Part of a small language model's weights.
Size: 8 layers, width 512, 8 heads of 64 (4 for keys and values), MLP 1344 SwiGLU, vocabulary 8890, 32M parameters.
Architecture: rotary positions, untied embeddings.
Each number is 500 + 50 x the weight over its row's rms, rounded and kept within 0 to 999. Layers, rows and columns count from 0. Numbers have three digits each. The size before them is the row's rms in percent of the matrix's.

# up: layer 5 MLP up, 1344x512, rms 0.0436, rows 461-527, columns 256-319
# down: layer 5 MLP down (transposed), 1344x512, rms 0.0421, rows 461-527, columns 256-319
# gate: layer 5 MLP gate, 1344x512, rms 0.0405, rows 462-527, columns 256-319
up461 090:538514496502441573489517428532475515503434463397470538475475566563594539478529579493515454480546488612549501504455494483420533471560521573545498468504505527516458667511575481448434394515565451
down461 092:436448479567518531556548625514490565504529521530499527544563419518488488429526469506453648458502506551541472514539485574567559578505474408490437517484568509461546472569552501537505652470499461
gate462 100:509488473367551581493492545426509496490576494490486576413409543510509429565476466528496556472494469489488552474457530476563479518491476504488544446481512639509523569518440555465524548468561470
up462 100:505428473397518515458468467541500466521636528457533488523423456465474573490514475505359467495473558527505609480506506507475503429370519480528541468441482539413488443488484509505540503567504489
down462 100:522528570494578458409500518430475536530405532511479496361480547509449405523426477444481504581557443472516356469339556516511522562510516559525614486489450424486472566550495562493518469516534502
gate463 108:482518520425477584439555535547414568458521536530488538421530459433494524437524466452486454438479509474448511555476531467510432549516456516564474512591537538523457516542504445410484529517489504
up463 109:512475451400524508446460564515525538382522586514525500579547474476444581494522450440500526498466457456611516414492503556490418515426531463507519547526526469487472486473523586515490580538454453
down463 108:613587525508546567544571639587442475471459534492564516559505403532557442493458481426426463503545515454455494582564528477563489462518488482566564472474454527472498579623481584470535566476457487
gate464 110:561486486542408601433440556444484427518454450462517507602444536520609509436534455533531540475521467503495514519503436519505340499495426508577342503511424534498530459572444434530508554514475545
up464 105:401483478529500560464459456599584478500496444419604568416522503537467391594486494495508452468506492465539545450595587492545486464510523588433466457490547566537555530523414592505567518524554490
down464 103:443488520490557481528431522521545467476471499462485442545549473471473545527567489453431484543516529533507455547446515539540519559510449556449522437463502519490413446504422535545495472425498507
gate465 093:468359511509487499447548516507478462497425587521477506536427475559521566534430511399486455571557527485497608492476543475467461479489466525458543511488509532424510498511535493569528548516577478
up465 092:547391420388503502507468445502429582491438470481492411507544532534609517505472453453388465527424516493459508502492584512506476623568487599529487490475432391429453493507503608514501454492442456
down465 089:480572415501492471497462548584556514501576491459513540376502489428433427439562409623541553473451575484528391524538521483490577456424522431452439454375453451532523504484444473506487554480464538
gate466 106:466488510520511506431508519598537484488589491452484481478463493552467491450530532528631490395513446531498429513518503508516578522520420521606461475452495448459466487526511484584483511545504470
up466 110:473464483472569443489567400440446498519487418560526419461588518559497504510539464560567457532551406484518522538553455490433552488539459496455542504511509436473525489542512477464500549519494522
down466 110:450470569548556539497486507518457562393554602471404509438612507508571505442524467518481422435572423487457442472486473497556477465548580594460487490510542496511499472498504513471491524492465568
gate467 092:443471517491563428531499542566508456479468496545488602409487538537583505555503474455563581502502600492515487443463529435544591478493516521404522422428449522496411466576477433510533630450485587
up467 089:461537539456564518538506511595503665450496506469515490458410490513543528502468465523428452582484458523538495436419495541615464558627516553513415514475555386559567532466461491543553539488538459
down467 093:580475514491444507545549486458453512509515506493526462509505506554538428538540503452530462532521465464493461500492555332495493438460619408460578492569455620469543486429509512362491549457582563
gate468 105:550472466537481458575488464466532509486518472487503521425637516467504474510452528474443538422403527583525484407435429445488561510527436503602522419512439489475543572551410475486436505458519393
up468 104:547362555513482552452532489532476461656526474506511453510508549448555434457513551501493451542518452427425478430497517403431500566519539385540558632423474542555472518480540524418447493463511448
down468 103:431525449522475520482444541632554463508434476526366504524553399505527555510457517564548518442530554495529466529514494463473495548494492563477507507518537484556426445412455528430466597556519533
gate469 093:458526507518477544491529428506507473550421506526459567621473581580457495489467600538528478561562537506522513509485449527498453457477506528581470527558575530414470447506468550470343616510477463
up469 100:440508512504491478543436502469484517596444502525417625493486504454479490514467486520471530566540501462556513519428476575424482482560539499559499603561452473536484566513506412468422585535550501
down469 098:537431484495500486479435544360497545491552454534482474451440557440483439472545474514561475476386446448544464473455537549521526567500463502457492479543457508416521576624422509534536571525523469
gate470 105:527493506494527543450537483453555493517476546532518506466502513514447487499456413489521475511478393581500518519552469513472520442455432567511517419516482463525557483586487508396481544467546464
up470 105:526488514490510564469518585466475499444488449491487505464496577497504465611394585512562474459506549422587523485584546488469469483451559463465503413511460478410528482493578523564517528483473456
down470 105:495518593497436437471593461479516435575600499474557496603559499528475500441534464471488443573477426480547387569449499564567434569358340459517581540512523458490502441425517396530454488544540578
gate471 092:505536475444497456490506541527578481454481507589546451478517445539537463460547472505532423538523511554422492612466469576497456507503492526444448607485519574484487437535529447484581484446500490
up471 093:592545386469507504531569540494455494537502493562523547513556504498437500533478380515440562500526540393503509549522365520503535481564532513441518450497378483483519520498394463493582507529493455
down471 094:522594506530577412446542492497514554420460416473440514515509542487475591517443518511411545573575493474473509516550463491510489482504374419495478424425490502445453522695448511513449437539492560
gate472 102:435509491486521506490492525537548515535515497537441466544422534516563458446490440506441498503552451535563488423552470594489504435463427425522471608472465507470597484529497507473516503514464541
up472 103:519531482562542559635503543420505591471485506424424559452506428448517493486457486495489483537447516497516458481435515484528531523563490528489487471436475452552456502484468461455457461424549552
down472 101:433464563466504528495523572557523542535440511493451550447469567550475565478505490399488432500544558510498472527431562540444498479493466562418619351451546507471430484510507496497552436488431534
gate473 108:526512573481471441478622530454405549501535480513579521548623539446470587506512454551501535528486565592468533500484522446519455552500389444508481487479564532531503469596494555497464621479537579
up473 105:430589565488474501375429544437465448521448416592451518615520439469538551558572531495437480466559555489508600582478367524521551498472530476500497494447550474465506536495514518514522501426524559
down473 103:462579553389566509534510477514498471429538465587532518595528438539554543444447450409473430468515521554518591540475500440550442545475515543562468545487556503588548554482458465461453455448527544
gate474 114:501537556467442508479516487472476447457491547494462590459486481510526534505412559533479579476497493538514618465568494581458493473651407519497473476523450435558471567588468535567471557471532496
up474 109:427550492504593579496481493536530524475489383566538489445522486514439466481514505505449532524481512476520454574482600484508441510493499448500446518407413538535504469501512514483520442513551559
down474 109:456527527540445455473536477485475495450563561425526515457590518572473484480439462480561613453493465443461567565424472627529567557559493576440484467543484514575492556528541560525541498390438550
gate475 091:493560495491542491558477484523481567475524528502531467470508473432551398471420595416549570499482526465473628468506518502557421535408476614480442559527472432505559459542591548439517513475501584
up475 107:526569374539516506545494416452542522531472495535437468596489483343491393477424522502464455486544492529534506519458492544473497590479497506546501496593388373498471458504602520429553498503436532
down475 101:484489430524552484471458538463528431439408421507500478524530504412530433519438513600475416494547529542471481540524414552435391392503409487425553536498478537598525482592494511484442450498525517
gate476 107:545445505362409496487477409569545455528479432525546532522493372573505509426526485464522496516521631483513593488512517441511453509435389477469352453563434468570511520580512530547492530583466411
up476 107:444540445558374375516604462527408564427528373573554483483430533553477419563481540536508527458619483542430493466630545529486546501524480403551421499524523460532436531510451423459490538490546485
down476 108:378476535463430394562434472549541482495564507448548622498477516600465457504429466518486497505566518445457508564452478567474443517527450511564528496547559407492439498503532559471482466478495522
gate477 102:608439521502452506431462498479474418511414543437534519484544448505479524560484456510507565601509433503515534454373547395450522613517491461447482532456542543442509616500579520510425498516501438
up477 102:456416504537476523463481476460459524445578501533449508489474397499515481458488558475447597488436462519565485512544468500480447507546511468435446485584487510544463464478493519547525453506550575
down477 102:565534530574480463565460528572439509491480496520536504479463531508580486555570504441520465533460512593537533557593431514607577583377570506505464491435526509555490517358471591398428451552531523
gate478 101:587403460440518554472465567518499606470481472520539551529432519559520587440489536472473447463589503588503521559523471439483474458360484478483532459552536513589555505582469434515572474512576617
up478 109:558541463454467509470464363562531485556596484532436512523628480407441432515439470636428492539489515358490495391444467468471479480559495444501448543403508540533467471499538456423456449541529425
down478 107:555530505427474560442458433535478490546570436534524462442550542577500479478535498518464464535456532523584519538529510494485508520432429394493513482443505551496494473564458513509455477551497527
gate479 103:484467502547456438468515495453456546497419516462499484522443439502498510501478571477520456486439520562554507487503527541485461508546392543608468447541585591477486457600466525561535440577492465
up479 103:504409433479660457528562436599483554470452546573554453462420443529468534538531474501505549546447461528450512489473506491452519542555538468507401457483479571527545454495392497523472508516602509
down479 102:460547511555461462448514527475471521569488550502515514460517471489554399519534519525468502446571474487495542470560563514535513418526567493459520515469548454503510533546561572533581590442469559
gate480 088:567435487432568499504441495552522496439511487491506505629465456570530549457416558365550522487531552525425519523601505412569475494563498478577371519495457495483575440530485519481574554547393531
up480 101:439504532533491495539433520484492500546484479493564622491484465469569442507416476433482431490424479498545554530486536489428473485502540524516460468481518513543492537478471531406605564522501491
down480 100:438473543553461398537448569447572493617471465563538458485567551459417432478475475502438499551470447466569465447527522512483471489558476486479521468448470498461451477511474566532498570452496537
gate481 095:512544564517507444574477525475433454464460563469553600403474514539524410618524462476554559493529398559472473513505450525455480408411474522476498508547486489488473564550428492565374558483552449
up481 096:482472535413526551463495476525536526556395514475490448452553481462532540535506577522508527459520514480501375530619527443526486505507525539557505518479491429502401493512393554470467501542467520
down481 097:506460495553599508451638537425521533573588565470504617491445530494550448445484502569533503540554453614567528516473510557482489480513371410605406443541468491497518531478496523463512561434556506
gate482 094:436431535497436498468447586512574558511505480463474494450397565508473523492482630394480594394589552509491475539575578453479509435596473512470471475413526449451461440612528470577517521564482553
up482 107:496499441458525495556543603471508519565523497529514468453465537564587475528541582525468495555539570571411471501568535495470509455514540463496528520546480561536481455494429588485408523509493547
down482 104:536560535516444492520502562435435530623569457583579511559502570508524546438458623465500465506450496514467484423519444499393394512528384592543617489491399477533548576592469646580589523449480526
gate483 095:498480583497441469513396422579545506486509465443602483448454552598508499523511524549533458435464460528371463482476469470559565470533456422578418516500507566515484454537576496499453506561518527
up483 092:527473447532473504578530539494463512424538464524484460508496552475480470424504437534556501456497448536564559558523431509461572449599534442495376504501491593542523525531525484663523512516429602
down483 094:517439465424477376476456409528542414587513471484453503509432487542460470504458547483500486517504527384542533388496515509456435546619431552555525460472566526500512552446470484435474420510533612
gate484 104:512468504482406461426518392519483523402467485484423482510499535463545549468498507401466508498460457522411505512499589473535543497466436415534423463525523603417582573519473520508487535498507441
up484 104:472540490503554529572588470451578455542486545437525479539532517537538528500522453447627511566468485478469443498470525553454562501570533514501542604579589587522565546527588499485569475493517453
down484 104:522438575596492414540552509465512501628519523471530530445386568473529442483485528506506520534418381492505535466553428519534542533491591521506460428642571468568453541470504565542558441535520386
gate485 104:500475517534453463524452555509544496556505416505506570567478503529573591415547540429472453565491485549458538552512513474475520510485474452405488582430612518508445466562505446577511483623587528
up485 101:477549459478588486551551469452462529466528583582476588480517413490518453465512455459518548513552520459600498496561453545649544522437487502556548448496459548533544558475461500413513514512568541
down485 099:526506498500438518579485496576556545505480475385403493508399494411466578506463424482483534477509485417480508492410497560537628521420591445482528493561487511497543561484517540579488463544555502
gate486 107:532407534348483523511453478547518458541474531492526502465558591503482543616572473483517468466606517471536472481507460576455507466560386446459428431448559535565456511610532483512492485471462477
up486 104:416442564383533434459492435536477514527531532497496460494505450478473460496409520505494390495529629500461495532580511564494546507552485613486558459500379530481529451474487552543537496533456534
down486 101:454515462512433501516372519494461470437485523553505564509495576461540518361477434614582562626553407488500612494414528477525426652510532574514516481588422448510453537476405537420474376473541550
gate487 095:532521515540425454437528448576416501376509529479479497491496525448486559529493507533568392468537479547432559492415499513485457537434460461537528479576489570506457486472523496554440433521525423
up487 095:619468433542517468503564450550412554498497550485473569411584545517481551591532567597522476526540573445560509540497507561449449429444482448543499530491474545476519591491546472518508408530472448
down487 093:471565544481507478451597540494488579616459519440499434519533566435524470498572486514506525476495567435512474426398485480434445515490560509514604580479505428512533566411591434512447581497493447
gate488 098:514530477452509545464540587562344469398556536627460590505509514566444500429504556491471428427452445510456525523505571524479554555519458508538420537566535512531502457556392570490470538532469488
up488 094:532593494501572449441473589533465416480531488465451638491584409508482535485515499502558546442450482556440436464554558471515499561415476607477546609509450532464548503519485455478457464471565512
down488 096:506554536512507519498470545479562618595487501470453489532479519492497512431532539442429538465483445517488583510501429534485488553530575485551539535537419475524571609538530569502541585443411487
gate489 104:500618586425566575469447510478491553468422521501529540509446490474541587550479467525483548522541550560432527575611496489511482484492451616476486512464500441554489568555491407450481433545579515
up489 104:579501539454580455510610535530361488416463580555542475439460446556495579536474467458562547413477508513434508566451500654550435479482481479534511484531513412512449463490524518546468492527536561
down489 106:541521519566499510515432586546407450482451511455507519455448509458601539543503505520497434453520623504533548489572488531637560464484509527406506545536499436392463550404464540544438449518534484
gate490 107:510459501445350484483508456586471589519524530450455553505545434506528540444512424574493498535561470544411441491588514534359432514462415495411484530536475491552570438559497545562539464542474418
up490 103:526473454556434485492527543450493500532517532512497452514456479504538465525439465524538534507527576518507463509518510451450447442450501457535537504505511463423428586462583477456486488619436626
down490 103:527485428486461432520479489451512537525419410528425513484463482565498477546491585458393534532475508482515477430447460609578482470505532542421558619499531504531472462507557567542459472546412468
gate491 098:523542404447474561545448430585526479508483487395549488443484463502430367529496557533461505553552497533455619563558490523523461488483529471382518406528499439456487452546458453462439520419522484
up491 091:480448555470474423467460359434430483585482547526527456604561464484510514534514352483535447474516547573439567493490572601505393578501487556466491456520470534486518612531510530569539452417548520
down491 094:479472422581460486565432484470617480535469471577476591518556456428525447478483524567413479544502531452537404445510456538471459515504517433526454576451483496580511484565467601506533514498417523
gate492 098:548457536530505533553428460540556623442598448542478577468434437571601465532572525518449514460493515404530492493602561494497553464496479426476471473410535512517498541524489502433480492478443514
up492 089:339499567499461496495602375478392403486485535471450570518535462529466581495466498498548444487440457463509553450428446570492432566501523594612459471555522470485550429508492493563437526477527420
down492 085:561518504537432587500428475526519591396536528488526510553511401538600466585536503557521542522535525480549446477527518450536546477426499519461529455431475508478473575366454531460503401488459600
gate493 095:503575573512438527561521506505470451434563443487488506448440565454488535462462536515469573518480443589481462527522429512504461420584518571496507479553363543524585422513438501457537477460494533
up493 102:637511511519444410464457514534521574491506413559529465461424547477532524523509482507492465434560421517493517477520495411357547457517523529488484484476474484538535447527493543422546479585480488
down493 099:348493434446574454470445546564571522471499488460408484535576478455498410440573454563484468488508474428411531530387473524487440443588508495461437449544538512532425465571527520517501527458521437
gate494 098:437462516532468548408429539534482372510494423401460438489454494539536584448499560485393522507504528556509465495519443496550528540495510455550534465602535559453508463495444511600454551446558482
up494 094:494507480468412476478489423536511449463460529428431572558584560436579451542486375455500436466517403434489470515438428606390489521455486619641536516479541517500534490454537501527379449437371455
down494 096:514518476450477484606560506534442513534574549487454523456521495598467455437489514459466556568477534495395576473571477537615533440452508475446488505595578510513516452525489479468523434481585472
gate495 103:471495532497534632536396560435449494490459438457507511488435560555555517524479520496539487528443601483500613411489491526477465507458444428520422501536541564544489477502493475470443535498445537
up495 104:497434518461515549520569500565509463501386468465459502502533482544502535503527518558511547410479562493578430538482417558544411516537551469447499471497462540477502572515559461607503460451383416
down495 104:554556548425463474484455532533464503564488480487534417533472460442497536465402492501505556488464585501459434669492459419517454600574512541490597547468444446550448447460457514566473566512543546
gate496 100:500510477435493494495485497548588477556420461477603466491453511530542587560437385478446418462468475543401504375474499523459463406474466478462506551462544404448513523570444529549445548633504469
up496 093:551497445482509481588512515504463518503469509489556404413491474481457422483445447499453460467573436477568545450508545514521578591400518447545459523447417473389624541525609472488518470470551487
down496 095:515374468523468473488505410407430441512566574504439451521441581450503535501514538510523476586594428455470426518389484573540573526490478482552495505595473562453467431465471501461501420450447553
gate497 095:478474531545531506520529431456509462417435445458473499519480561465509436420463427423478469562558519456571552433379493518491493505407471527548540488519616522427471381525525596484548534450453390
up497 096:531435490462427505472453473463416500494546489535488543544577479389509543471500471525492527513427464494606569533535486566512541550444498511444398547480433508519527447558440542500513529484441551
down497 098:450441550569505526453505562441528535608600531491518507484532477520524429557510530515510555553404417560488393447550491564557560441484657535544483501546506473538509412380476493463583516585496509
gate498 101:546533625490514542525482469531558561432506506420530522505536555531481433508519512512484582459519531545476493488506405452601495417514477440566531431494511510479482467518393544494417563499570532
up498 097:476491468512587507521433498496440529486504481554470447444500470542528401467404537518522593537544474505493525398562563549614526458487486423542502488486494510404445382485501557438477442524457554
down498 097:577501463517498550480483429515446502396544496518494533478534497502501516464495521550534563478528431547457433581448527528470584563538451464473510596517541537433487533511519325514514562566431507
gate499 091:513479507540528435529450492488482510493577502514549562385544450500568440458456473463485475496513482573414533577495563461492533514552448532560434605508383500491508534513504625462478524511541532
up499 090:511596535532556408563503518493495466414487472521505454525531432566545399422450501530488487516526539378494485459463506475558519516439566538546537610479492552420523481460521500440536454442547533
down499 092:504501523457404570428530536391526464586479500413424523490477467481526523516555498598528446508480424499508532511528435551422435543540472485474527487496612509586510523546537438543455573572525484
gate500 100:513548606454515473509475448488492418572516405497554506473448493533627539590457548482456457513525543640529447527513484501528451474442503486470522411453439500591511509522388520506540530474453438
up500 097:574465460506523531419506494439416497545469519498484488548483514505471516486383420510505461491545567534527475461495496483489421482574520528664487437474466554464537515532438521482458494640539384
down500 098:522588496621518572527483513470526612465519560597516529529471509469503554449565527530533523586483551497493513523479532491406516379583574495448433580507564395497432534390363451465462509476482476
gate501 101:454589473487536619542446554475426555543470448523471456509578617473539454435501523559488442487552544536487515427567451445480493535559424593544430607537528492494418461531442545448381520537530443
up501 106:493530500570441463528507466440443505388581533502509502574503562526491484563574441455494372488514504450527419511413540540444464560538523492514466509463495456485548478467510537504474357560613375
down501 103:585465506506470336403612478473521472497528471410509489578511418567529515494472505464552558484556449453580525467479541451565538474489551509534460533368502410563562586570492492488560483529568505
gate502 104:600540579571553597491501484491541505592450535482514571507464367481477500453468516505551534499518547503525473430515568485480578560438408551488563561522502532502406476542448441435444471479537461
up502 095:473440545400498562500612524545473512547473465477518509490577567479554475499470427488593504608421483520542530486477488524561552544594436442471520430427507402592444497558506490550455503502554572
down502 098:572435501582499514512514545424432491438572476554512610501501467485560560448575483587486524463488485433525533590480530491386587477441368465503448468471570432485477429533376491555413443515491534
gate503 099:488510577503441486473474563508527442495509491533509472492473453586515516375510492440529465493479529494449480485461538530520527472472466505422493525481584530521435447561429432583462479627432536
up503 101:492534505451517399527502382433491528425512550569547481524601501491440485485525485558540617503561452436531570478535421491491579522511517551482436460484508551577524602496489533470568459400501574
down503 097:489460542493476416520556453526601454547484432414448598493396503429465551489451513484520538443512539423435507548525466524447474524487464485585515585493547545511490592553517514472467450494549398
gate504 080:535510424525417468456590504472444459557492482533488545440575485631486460487481523395518437583469483519429511543478475558531501515582501552387530528550493512574516573461463443406478441573547536
up504 081:450488575430531547503405577550491601510498482485563496493500592461430494497474547485522552467547549561533496475562472402552510432444444432550488490498572543438530457530565601473459590429516507
down504 085:438570476508495473500540473584507504509453557500616504470500462468506517508508612425566536516576509511552453467525467486505510485484504532490463521529494470494512537460453486511545503493479506
gate505 101:481484512421487549449536511562504552618542477421515500518489530460331557480492442593540525490470477535442536554456335470571521466509424456525418461519570557522546457558500539439549557586472491
up505 101:397461515542536465510617491438478459489523510528442513510448577557497539493460509519444503576527528545479546498505455536520517549420544476514477528548435509546476474521513438488540538472474483
down505 101:622506533549530483520413444539534515521595482554488469402576417557543476487507521555507481433470593455507459558506507439454384534565600565426470507478515475512462496444453522469544573533473508
gate506 099:496540430426439594521469476512426512455521517445515476386579571502539425486508525559596492493485470557532538419444550479465322550473400531469458558609567539486488549523478491490496466439490370
up506 107:484439494420548551538574532552539520547419523458557450418492555501567471427469451481491571461525463513446468491504498509472492538383493485418475461605533526547499533499519466491457548367432511
down506 105:536506462423571484546504510575479469519500492460514480494493476605458465460546587552481508533452459538469546475500508489537526563506546479508491542528426563536511461317501556461530550546530453
gate507 091:517547561487465392507529490504442480500471486500505511492580463525489484507479477503396506565553416465491495565460475613468494472553457440532536411464522553557534505506475475618457520566484508
up507 089:481443511534429542417531546583532443484481474479505543546440463463508568434511517520494423494521533417481510528483452468458539515411483456467498478519572424532530574515413511525494463557483443
down507 091:512491457516498334543599492548419517501560519475515435383576511602522573467554503533531487555461440492486451467478442512410456429568528524412546556551449448546523467427544489497480422499487463
gate508 109:510502515384399519435486550575465507517492516367590551472445532431512536549507419564511520556489463489470562453431575455469458489541477576530475466504541470497560496536507443528495503521484444
up508 117:477417436509557509583544515458587491452487483493522503530533527511469481547483455609466431579511477496391551511515381465419522423586503463530463417479583497518526475480561593488501462553492533
down508 111:499555563526501469472509411451467508484473541507438584547501563515526523559404529425470551585501469388452558468468510514428605433517502472548538476508502576415585466480529546461555465462489511
gate509 092:451626548535497564606592510485540505456394464433556534489498561539443497472477532391500540496516485546384490514444451473554454521506462475495519487501517490440519465485477546560549538502393459
up509 094:485501492489423545585541533496499463550577568459585512485606496415562489426508510512457514454490485512628505526543498509485550551501514432447476451461495473543545473469511419528564459533583644
down509 095:509494464446552492449393467440512493507467417448611489528512524534513492489494583561470469497541558465497519489466462421510439487442458484426518517514476500447440448457469450508521489519477535
gate510 091:494520474412432506524457523601534508502490523515539542506494530384452607413534457468526550495451497521559546503550416525545485439484456410501455494511528495482450444436543425514466509465458501
up510 088:612452590635526529471525451474502507562460512436509494532463513640536486508491460466446539456433501560484469502500554448424456529533471536509504438450536539494537504518476534504470557547537426
down510 090:437433384353517488458559638523492483467588518578443464493619493450479516477434551513498496545490508465502522515540483477547605459536501468423522543493554529452558446543452483523624444512492556
gate511 096:594477457409470454459533572497537494507456466528550583431593449607534482466481527524480530436417567542494466593496388538511559582572422429527474573482484516460469445540484546477511509597526427
up511 099:500499501489518478524555537490603440573536604512578471475478464466513520532475473626548483545532512396427480387496499509403523497471524480475566611496517360488490549501520524437450471448439491
down511 095:425474507456542474548449536486476506431498491534490542497593522515587570477573473498498588534490468487442485558581458437487450402520479592549500522464433388416497416512543564475622525493546518
gate512 104:503479603535529467491458490539567522490407551434481503412449490466465422465518435440554492433571438515530500463556494491486472531485425520573457567515529506505478444564459568517452542500484497
up512 099:458505483567480499577449630522488527370387469554488557572548490477487521440554526542490509488481431553533566584480520490495531488436532480475444479474545523504546552515591517505500567553519464
down512 099:585553487542554493486488469524458503558424570489461493498533513580493448594578506464486539549517503450539535570452519496489534495549591543456604552479444559503561516445455511462577458494495598
gate513 110:391506532487466595501383604528484450547503479477535529463486420524571538434571575521520473438567542567475552533599484463487550477509421478445456591500682543526403447638408493468469655509491504
up513 117:511524530567457451477518407526545554474503536587589475561495561413478441517458527504515495483422554401557520542418589526467453561467512532511471423495430464521558503436572454454490441537521522
down513 114:548519503562427486484467436475530492536433461423570403534524551459407559483501483364511532458457478461478530511505555602516396518467588507577452431539527488516544581504510593548473509443470516
gate514 106:533578488432529570479506431536549485542538504523474601442511523497486460526458502488433470468444498585541497527413596437521507509495463508533603576453582441637475617547466542476474492500408468
up514 106:482581518561536465563485511595512509544558554519485514423467473542516574486481448627522619458528536457484513426462419476486532518454483469539480424529530475515512500496442629442417458493587547
down514 103:510451486505453567496550498511504498583565521436583519504516563509460454534528539517436426569601493566423561480495568499470584516507558420528479522531483557521570453514441427567492519525547498
gate515 106:501514499551467503574552473544490488521518514416528534468539493453517528347488454566486534447509443519399558566545480512455398378591437443524448455598482547492526434506471485466438505529533612
up515 101:489505525553460514493508465535511453485489357493532579480546424482504498454488484513504570524504490504466514576533553452482591443521529501463428528547550528500462490509491473537532417473428532
down515 103:582468524469447421461459472561341504549431555463447598460532510534541582538556449514474451460506427469520499555487543438509504605553472490564510442559423488469589541594511554502454486539522520
gate516 100:424484506496414528503508452515503519489531393447536549555480517436554528480488487514548505605600474518469629471531433550423400508633458510455507472447553563556393516571443465606441539579501532
up516 109:524505505495438544503377564514585521588508550576587447464388456551480503577514548526504452458543576572450549565479502488458509538460521483523408540616511523523555532506507490539430444573543593
down516 108:518551527525511509514469533476535492509538519531484396509580544586426553483467561432542529486445625590511456477467504483527536520532614492578539514485488403482511488360504562485463600471481572
gate517 093:456459426500537466437507507534516457496472459486460445514414428537436507485572475503476445509490540495444451469504521474552534518443415569477512441554516514454444501556303594442489466546593472
up517 090:458518403569486527477451530515520484520511451489503470445522458406491494558517446583520527535476565516526458548438494401482469505489509564432498482335522484480532496530545508452548457460468529
down517 092:460583579526546508390486560532545513523490495505439527548520491560458466437541482477513521505582495466504488552450466547542545577496466460557455545642474525490572474372468549511486519549499443
gate518 108:480560593561480449457447454561493607441565466491510436528473454501476493421516534461586450453527506506497546449493461490482459542456462455619481545515528539404557437480566483476471479638602489
up518 106:507502507529430632452505472453523495531532513484456474442569485451566529553563438616577510522501557538560481488459594459527564444563529419508516550514450520446490441459465507445503444368464570
down518 104:461555440493464503511531465447499475465552394542527492546510501665488477548451468477572455438437497556424504482501501478533544503498561479490566549543519476442470407527456488589498456630515507
gate519 091:513530503523523520569491535464538453486510448432461530424424510518478451463641537515569468485472500496598487535444536509541497577459423499518492665432530480549488540525420452452528519511509512
up519 092:515469549429497525470480482560525547465532470546545472543505489582450549437441477463469484512534560452505492556559480500493493479535533484477552369449508507486419507488556397521601532499484457
down519 093:505535446491442531474502527522502488490481499456521530477529482536536568471541485429493464381503371536464533443488442566530531496522516440445550529512431520488555531782515576549608513411518511
gate520 106:528508536503493506516390577506498515456546463521431501478473492538485511475581437479552454467462533532496500548603514488572534554498397463584458451505454536481416488513444519501464520528604566
up520 113:502461540568441541490549496460457554538552544462536474546450534432419525494486421515460427498471484499446514480556473545565485550482542480422552462567549531532506589466574567428506501588515536
down520 110:538400449402507413425492445504415522468494450491453528539443487496461540552529539487506496621524471467392530526453558493574478509500459505520486447538550534501427500501446497480522473519495497
gate521 099:498546496566512492557517537549477441425500544506538555350517518564454543464486529480464537481459489529398503517484561497518545415564462554544421475558542547489499524542530535498482571538557469
up521 103:566524516531566455547490495494455481506493528541521475466493461511449580449377447545483584515482455509491490534424446446468505541465491496545461444520511566523533466478530472548559535501533442
down521 100:477535432501615441488481524620482400634437508401505509493487490554485562525513427506504461437486557484484437506486499450468500495468483555480537572421522543535484466436439518401466435546565506
gate522 104:550511396455485612508484548604365405499531504527472513479526441477580479545523579477499504510579601505476467499518504423493495598532481484527517519512554567475406472567389480567492427499550449
up522 100:466540469506431539486542571558470468415520541505474493490477387499476516515515399513500438594503512506515510636427547508427440550635452512540509559515563486377494501521544489587586461516467447
down522 104:416536509515478548538397517445496487413395519470506581461453486526485595507429550509472495491495429516439592503538522608538614487510603533541510484509507512569445497452576533445455560495478494
gate523 112:517519565501495534519368473597471523426547533467542567496454493523580442380576475484538553474519493469503493494453471569483452524545449559504469507446438508462520583547489572545398548580475457
up523 107:490464491529420516518547460508498450453490601552591502599474583469470459475510457554449429486509493451540511542523569470452560539413504498517489474547441564490530462468411542447644420492500523
down523 112:516518513477587448365387469507545473596468517452516455451520460520515428452427451528483454490544484434422461556491490450554443532595543537483528554515431527492487476465442461499510542503411502
gate524 096:408480578544484557589448467586498470474400499412560539457505457465371460468474527510479485575526508565568539471563385557617534493391469504474438589509535547483487532497535481478468527486530497
up524 095:509459548482527579579449548549549574526458527485550377529413443445459511425511387436497488502523557505565514413525543510535592494484526464475466532567411554502484544491603442444530469404521552
down524 096:486495488412467578525452483450464530528552432468468543612623453487471553580524390424519535475527507606433481540549508487502512458535534479555442452519503505412512518486445533518505472557505531
gate525 101:500457440504446600491459563569515508414541517453521528534439507471486531451487517613502449459475427476554579569599451543552528415485459462483530485488601565521492554583432537502588459524521464
up525 103:346493586510508556486456547486459582529569434481515436504504520495514522541481512529472481543519533529573548541569445577530455467556498505444512459401626544443403465493559441544586477463595536
down525 102:519491509533518489494486523377513542442482467451460528479456478496502511471607457541562377632535588562507435462461469549581445528467509498503437478463473477500510634473446529559556505485477467
gate526 107:525616521532437534480455459555510497489478507491512550471431489397534500496495516509446528428584529500495487399587445472509460495453487511498469495579581617568537455510458448552482525490402528
up526 102:456524472414497500355520485446458504492483535495558462524385444496416612602523503593456473444376446557543578505496516507510431504469547472566519546510503459521483494495505596535483479403476487
down526 103:499422519516460547568472540487512384471408509514483455463544566520525538433453505474501583607604448451569493452415547455526537456461486507475534538565472385422507564387506454451418505479505570
gate527 094:513507501471548518441407532604449519416558491588495534479519519519646411492531581424552511451608514452501527410413496402495474487548494481441546465460508520511581493562422445547443528488433429
up527 093:494481590412492457492422500472504461492474564576499543519513410601446537469581569488564481432555562479487487474521472537532531465499513439442476537448505507513521445476569531456436493501482491
down527 094:533477514577422511518541387420493530613505516538530409495466515459421507519492397568500525556449529498469559510541499566521491480497506394472509542529544489547387551725518580544486450450519490